config.toml
n_kv_head = 7
d_mlp = 2240
activation = "gelu"
norm_eps = 1e-06
positions = "rope"
qk_norm = false
tie_embeddings = false
init_std_qkv = 0.021
init_std_o = 0.0
lr = 0.00206
lr_mult_down = 0.7
schedule = "wsd"
decay_shape = "linear"
dataset = "wikipedia_en"
Each number is 50 + 15 x the weight over its row's rms, rounded and kept within 0 to 99. Layers, rows and columns count from 0. The size before them is the row's rms in percent of the matrix's.

# down: layer 4 MLP down (transposed), 2240x448, rms 0.134, rows 2153-2167, columns 224-335
# up: layer 4 MLP up, 2240x448, rms 0.197, rows 2154-2167, columns 224-335
down2153 097:35 33 66 39 32 34 26 70 64 77 62 38 59 87 44 62 51 41 57 67 35 66 68 67 58 69 48 46 75 42 52 50 58 24 37 46 37 80 65 38 81 10 66 36 49 30 52 76 42 43 48 47 59 42 37 70 61 31 29 28 43 16 46 44 74 41 65 71 50 71 63 32 89 62 42 69 61 49 78 52 65 37 52 49 65 26 66 40 52 28 58 50 65 40 56 49 36 50 44 45 47 97 47 65 62 56 55 45 30 52 46 54
up2154 100:53 69 44 37 28 74 17 68 63 38 25 57 48 44 51 25 36 75 74 54 52 39 56 40 50 62 61 34 44 65 34 71 78 45 42 36 39 50 51 57 65 59 16 66 48 40 44 67 53 56 43 43 52 64 40 34 48 04 62 58 68 52 56 67 38 75 21 53 22 52 60 34 56 47 71 38 41 54 16 47 86 63 45 50 55 54 52 38 54 56 51 63 61 47 63 43 52 51 55 23 61 37 24 37 32 48 56 36 44 69 53 59
down2154 099:45 52 39 57 35 32 40 48 49 47 62 52 52 43 62 72 39 42 83 75 40 30 35 30 61 34 56 47 71 95 42 15 65 51 50 58 62 63 60 12 51 35 52 30 63 45 41 38 58 28 74 39 51 52 53 56 48 27 68 72 80 54 38 50 53 53 09 62 43 69 44 25 51 33 36 20 29 25 53 77 53 97 68 43 62 40 52 55 47 37 41 55 43 35 55 64 67 34 50 19 45 44 73 38 55 48 42 33 34 42 55 60
up2155 098:46 33 69 40 47 53 52 49 74 56 35 19 51 49 76 45 46 43 64 49 70 44 32 62 39 72 63 56 27 23 45 59 73 25 43 48 49 51 17 32 48 33 65 59 52 37 53 42 24 66 73 54 46 57 60 36 48 63 42 48 59 52 69 29 47 44 55 33 41 59 46 42 46 58 18 42 63 63 77 55 38 50 41 70 51 44 55 19 63 48 49 45 54 38 62 39 44 31 62 70 31 25 38 37 44 36 72 44 29 16 53 55
down2155 097:29 41 42 37 41 55 13 34 33 25 66 59 30 31 39 40 43 59 51 50 59 53 63 56 38 46 47 63 39 27 58 36 20 59 47 44 38 35 46 51 70 61 38 38 40 45 65 33 49 52 68 39 48 64 56 52 45 39 83 62 59 72 57 58 44 48 61 35 56 56 58 64 41 52 80 58 49 72 18 29 60 63 62 46 41 42 49 47 30 58 64 97 15 63 44 41 70 82 50 60 35 45 53 28 41 43 40 49 59 44 85 44
up2156 097:70 60 32 64 66 38 49 42 41 58 30 30 54 46 07 55 38 66 37 27 56 32 57 47 47 33 62 59 71 47 17 58 23 24 53 67 48 82 50 57 44 43 72 45 46 54 60 44 57 59 42 51 57 88 71 46 25 38 50 47 54 22 40 37 60 60 63 42 42 50 57 52 75 68 57 59 53 61 57 52 62 12 56 41 37 44 68 41 77 46 53 73 63 25 69 59 32 54 30 51 55 29 40 46 72 62 23 30 57 57 41 35
down2156 097:66 48 36 61 46 42 45 54 55 35 50 87 48 37 49 48 41 42 62 42 85 37 58 33 19 50 34 55 65 31 51 43 75 70 57 61 53 59 31 47 61 51 62 45 39 56 32 52 56 62 70 57 52 55 70 21 25 29 48 55 42 16 42 57 57 44 46 34 45 39 55 59 60 52 56 42 82 75 29 34 43 22 32 47 60 41 43 72 63 41 21 83 68 54 54 48 48 61 36 56 49 67 57 55 82 58 47 75 48 56 85 36
up2157 100:44 56 69 43 76 78 53 19 64 37 42 46 59 57 42 61 44 35 56 54 56 47 51 44 46 51 35 50 67 65 35 43 62 36 63 39 67 22 57 66 32 65 32 30 52 29 36 38 58 29 52 60 56 42 42 40 66 41 45 08 95 49 73 32 82 41 40 36 51 42 31 43 21 65 57 68 72 49 57 50 59 58 56 33 47 66 53 34 42 42 68 42 57 38 31 64 60 39 38 20 47 53 68 61 59 43 37 26 45 53 49 49
down2157 105:35 25 32 61 81 53 50 47 67 40 39 55 46 42 52 37 25 15 45 56 61 57 67 57 54 51 41 24 39 47 60 17 44 45 44 55 40 56 62 58 31 75 40 40 47 23 17 42 55 61 58 67 53 63 54 71 55 84 64 38 67 48 19 47 43 56 72 39 52 63 50 38 46 53 44 51 71 62 59 47 44 37 16 89 54 65 39 52 47 56 64 63 59 43 49 57 38 29 43 32 42 17 36 54 53 60 84 64 40 67 51 35
up2158 098:33 23 72 33 64 49 65 53 30 37 51 58 43 09 61 30 48 48 50 73 73 30 41 42 59 59 45 42 45 42 42 88 44 58 59 33 58 63 63 63 44 25 49 37 82 95 51 41 39 50 31 26 20 50 50 33 58 44 30 49 44 62 59 69 52 48 40 47 45 60 41 53 38 52 64 43 32 55 36 47 53 59 56 38 57 53 39 42 62 52 67 56 45 50 49 56 58 74 42 44 77 67 52 33 51 57 36 27 61 66 65 44
down2158 097:42 40 53 29 47 74 35 37 42 53 29 49 59 49 69 33 38 55 58 37 31 14 82 57 44 52 38 32 57 57 53 63 56 43 50 68 44 55 88 69 50 34 59 50 62 76 66 58 39 70 55 61 45 41 51 47 49 37 37 58 70 31 38 46 43 83 48 56 41 56 38 44 54 31 66 28 64 43 46 83 72 72 21 40 75 66 52 47 40 54 45 46 39 47 71 51 52 54 42 40 48 49 44 28 31 51 47 50 37 43 48 41
up2159 095:65 76 26 62 28 51 51 60 62 55 32 53 46 35 55 40 43 52 53 58 49 50 64 34 30 39 51 77 73 73 52 53 24 20 50 57 27 37 56 29 74 73 46 81 69 46 19 48 51 43 72 16 40 79 48 65 43 56 59 45 18 51 69 70 27 70 65 45 30 52 23 72 32 52 60 47 64 79 40 71 60 49 40 52 73 47 58 47 50 44 69 48 53 65 66 48 27 48 48 63 22 20 39 58 46 37 29 42 65 51 42 43
down2159 095:35 49 55 50 22 37 62 63 50 52 31 49 57 83 47 56 44 40 62 64 44 46 37 76 49 45 57 61 58 60 55 70 43 60 39 20 51 79 53 70 75 26 49 45 37 50 52 47 63 25 35 63 64 31 51 52 55 58 44 26 46 27 59 44 72 74 55 31 52 49 67 46 50 43 49 53 56 50 54 53 17 42 30 52 32 60 59 47 57 41 54 42 53 74 41 42 34 42 48 52 61 54 43 77 51 47 49 47 69 28 44 61
up2160 099:31 39 26 32 45 55 51 66 95 69 76 41 43 43 61 64 34 47 36 60 24 60 48 65 52 65 53 35 44 40 63 48 45 70 42 40 69 30 42 68 37 49 40 46 48 61 60 73 49 56 81 30 70 37 47 50 45 69 41 57 90 64 74 57 58 52 68 62 53 24 85 55 40 46 60 40 56 31 49 72 55 54 47 60 61 41 55 71 57 17 47 36 68 59 40 58 42 53 51 62 43 69 66 53 49 41 52 65 57 54 53 48
down2160 098:41 65 75 48 56 53 68 43 44 55 62 66 37 45 47 69 24 43 17 47 58 60 55 51 36 66 62 56 43 52 52 40 61 30 17 56 47 59 51 43 58 39 32 40 37 28 31 49 45 59 49 47 50 59 46 38 65 58 80 44 11 83 39 20 55 80 67 28 50 63 39 43 44 45 49 60 37 52 33 39 55 53 55 35 66 47 53 45 82 42 48 59 35 28 39 74 56 59 67 51 52 36 43 60 64 48 52 61 48 40 73 57
up2161 098:51 21 71 41 70 54 39 46 59 23 05 56 37 41 23 69 45 45 19 33 47 43 37 45 58 18 76 50 57 34 24 40 56 65 58 36 71 60 43 61 56 37 60 43 66 25 58 30 70 52 76 70 65 58 39 43 60 28 45 48 40 38 63 45 64 53 38 53 53 27 34 57 56 78 60 67 55 71 62 67 66 56 45 30 60 29 44 54 57 39 24 60 66 69 21 32 44 71 48 23 54 81 35 52 44 68 14 32 77 89 62 50
down2161 100:57 64 46 92 51 68 46 28 61 16 52 62 59 67 44 61 33 44 36 43 52 45 58 57 31 35 08 75 67 66 49 32 22 88 61 61 57 42 42 52 44 36 47 39 62 48 82 51 35 62 20 42 41 45 50 36 17 42 31 36 60 42 25 66 47 60 68 67 61 57 62 42 59 56 72 52 75 52 63 43 60 58 31 27 93 57 34 59 62 56 53 76 51 52 47 59 50 32 71 47 45 59 52 47 69 60 59 42 20 34 42 68
up2162 100:59 67 49 57 23 49 37 39 41 51 49 40 69 44 38 32 37 37 60 67 40 64 66 56 60 35 57 44 17 78 72 67 41 54 58 67 49 41 69 65 53 46 40 53 10 48 41 39 38 27 22 21 53 38 36 33 59 53 40 59 73 61 71 78 58 42 48 40 26 63 69 57 23 73 60 23 67 43 55 55 45 65 59 92 75 66 51 32 62 45 40 52 59 33 37 73 47 75 23 59 60 38 34 57 62 39 46 79 69 71 42 34
down2162 100:45 52 63 39 38 44 36 20 29 50 54 73 70 60 13 49 48 55 78 36 57 50 52 57 62 49 71 49 52 42 51 83 43 48 57 72 33 99 44 54 53 34 72 61 08 66 31 51 41 43 43 51 91 73 53 59 21 90 47 36 54 46 72 66 56 18 47 60 26 45 58 44 46 51 49 53 58 53 69 57 47 42 57 44 71 60 66 66 32 48 51 64 49 34 38 33 47 64 63 55 37 16 69 53 51 60 57 36 76 66 23 61
up2163 110:46 43 36 41 48 52 34 59 62 44 86 29 35 32 41 23 56 69 36 51 36 60 56 43 51 52 43 46 46 62 41 33 48 61 35 64 86 57 52 52 73 47 49 40 36 52 81 13 48 52 35 32 59 44 67 56 56 18 73 55 56 43 72 47 45 73 78 19 41 20 30 49 27 36 50 28 45 64 36 68 50 54 27 31 28 64 43 46 30 64 48 70 76 54 61 55 59 59 64 35 59 62 60 53 67 53 47 39 43 51 57 66
down2163 115:36 66 39 39 65 59 42 73 69 83 64 42 55 16 36 51 34 39 34 34 50 55 50 32 31 43 53 38 12 32 38 49 45 29 46 56 35 48 37 71 90 51 70 45 41 49 55 41 26 73 36 43 66 47 55 57 39 19 66 39 41 47 78 49 75 48 41 35 24 45 37 72 45 56 47 70 34 50 36 32 49 54 62 58 68 63 32 63 55 65 34 56 50 57 43 62 45 55 54 57 46 62 43 72 51 52 38 52 43 54 63 49
up2164 092:41 56 31 54 58 23 43 63 48 65 41 52 37 40 39 44 31 39 52 54 36 61 47 11 36 49 32 62 57 58 55 60 56 66 51 62 60 56 66 46 50 64 60 65 44 37 30 45 45 56 28 73 50 75 60 66 65 50 37 64 50 47 52 40 26 63 40 56 41 25 44 23 46 65 31 54 52 40 30 44 47 56 39 51 49 72 43 27 58 56 45 33 36 78 56 23 58 63 63 59 38 55 59 65 75 57 13 47 32 84 53 40
down2164 088:37 36 59 54 58 62 41 58 40 44 37 53 58 54 24 48 56 42 42 45 39 60 47 77 44 27 78 43 73 59 41 56 22 50 56 58 57 62 39 47 72 47 63 56 62 52 56 60 35 22 62 57 61 61 46 65 16 39 65 46 65 19 42 72 72 63 66 54 59 58 29 61 93 71 55 52 45 49 63 60 43 59 77 73 14 39 26 58 50 51 10 50 61 19 41 95 59 19 90 43 69 63 16 59 45 33 58 69 52 60 45 54
up2165 104:83 57 38 57 56 44 39 54 42 59 46 65 54 33 30 60 32 51 73 29 46 26 76 91 48 44 54 63 66 56 56 47 48 18 71 46 65 35 78 47 47 44 59 38 39 43 24 53 56 65 65 27 32 68 41 45 40 66 69 25 44 62 49 19 67 37 43 56 72 42 61 46 56 73 42 60 55 55 44 73 34 49 49 76 65 37 66 58 77 36 32 60 35 39 24 32 67 53 71 41 45 39 53 54 68 28 55 35 59 55 38 38
down2165 098:62 57 38 63 53 49 43 79 49 27 39 62 36 53 66 40 59 46 45 46 80 27 73 37 61 52 26 86 46 66 32 24 16 41 59 56 55 44 62 66 34 64 45 52 50 52 24 72 61 36 48 55 49 39 35 36 65 53 50 23 39 44 78 50 59 58 47 39 67 49 57 61 29 48 65 47 27 64 66 63 49 41 46 41 71 38 38 39 56 46 53 46 34 50 45 62 35 51 77 65 37 49 47 58 26 55 83 82 73 50 34 72
up2166 111:48 43 46 45 51 56 34 35 34 62 72 55 56 47 51 27 28 61 46 41 68 47 71 58 74 72 55 57 39 50 41 26 66 41 61 52 28 34 39 57 26 55 54 54 55 53 41 56 25 64 55 53 52 88 47 48 40 43 37 71 74 68 65 70 48 59 46 32 61 43 58 45 35 50 49 58 59 63 47 83 49 41 41 47 61 33 63 51 43 61 47 56 23 55 48 22 77 57 70 28 44 58 58 62 24 52 46 68 25 42 17 28
down2166 104:64 62 20 49 55 23 27 67 57 46 33 58 42 79 57 38 51 67 34 50 38 49 72 43 63 32 20 47 29 53 55 33 40 56 52 42 48 48 63 60 60 59 55 57 34 57 47 89 35 57 56 36 70 82 56 45 45 46 56 52 62 61 55 45 69 58 60 64 63 60 62 44 69 55 46 42 42 38 37 50 24 48 63 43 42 26 60 60 44 39 59 48 43 67 70 53 95 40 72 68 58 67 48 48 41 45 57 21 26 78 47 52
up2167 100:57 63 33 11 45 55 80 59 55 48 51 46 75 36 74 48 51 35 35 41 49 62 60 64 72 56 68 61 56 45 44 47 57 39 49 41 26 23 63 24 44 53 52 53 60 41 48 36 53 74 72 60 29 24 48 22 45 51 33 56 61 51 36 51 81 63 42 58 76 38 34 31 45 42 35 45 71 74 17 67 54 73 46 40 48 58 35 30 77 31 43 53 61 69 49 39 19 44 57 45 55 48 32 36 26 62 24 63 33 74 54 65
down2167 103:49 34 61 51 46 68 80 46 42 47 56 50 63 59 55 51 47 50 42 35 52 51 89 60 55 44 70 57 96 44 32 45 54 56 14 37 47 31 32 55 65 63 65 37 53 18 49 41 33 73 58 43 52 18 62 77 43 46 18 57 70 61 50 84 55 44 68 62 51 38 59 24 45 72 46 31 74 60 63 58 75 46 39 46 47 72 45 24 56 48 70 65 36 45 83 48 41 41 56 27 35 54 41 52 23 79 67 47 06 53 38 32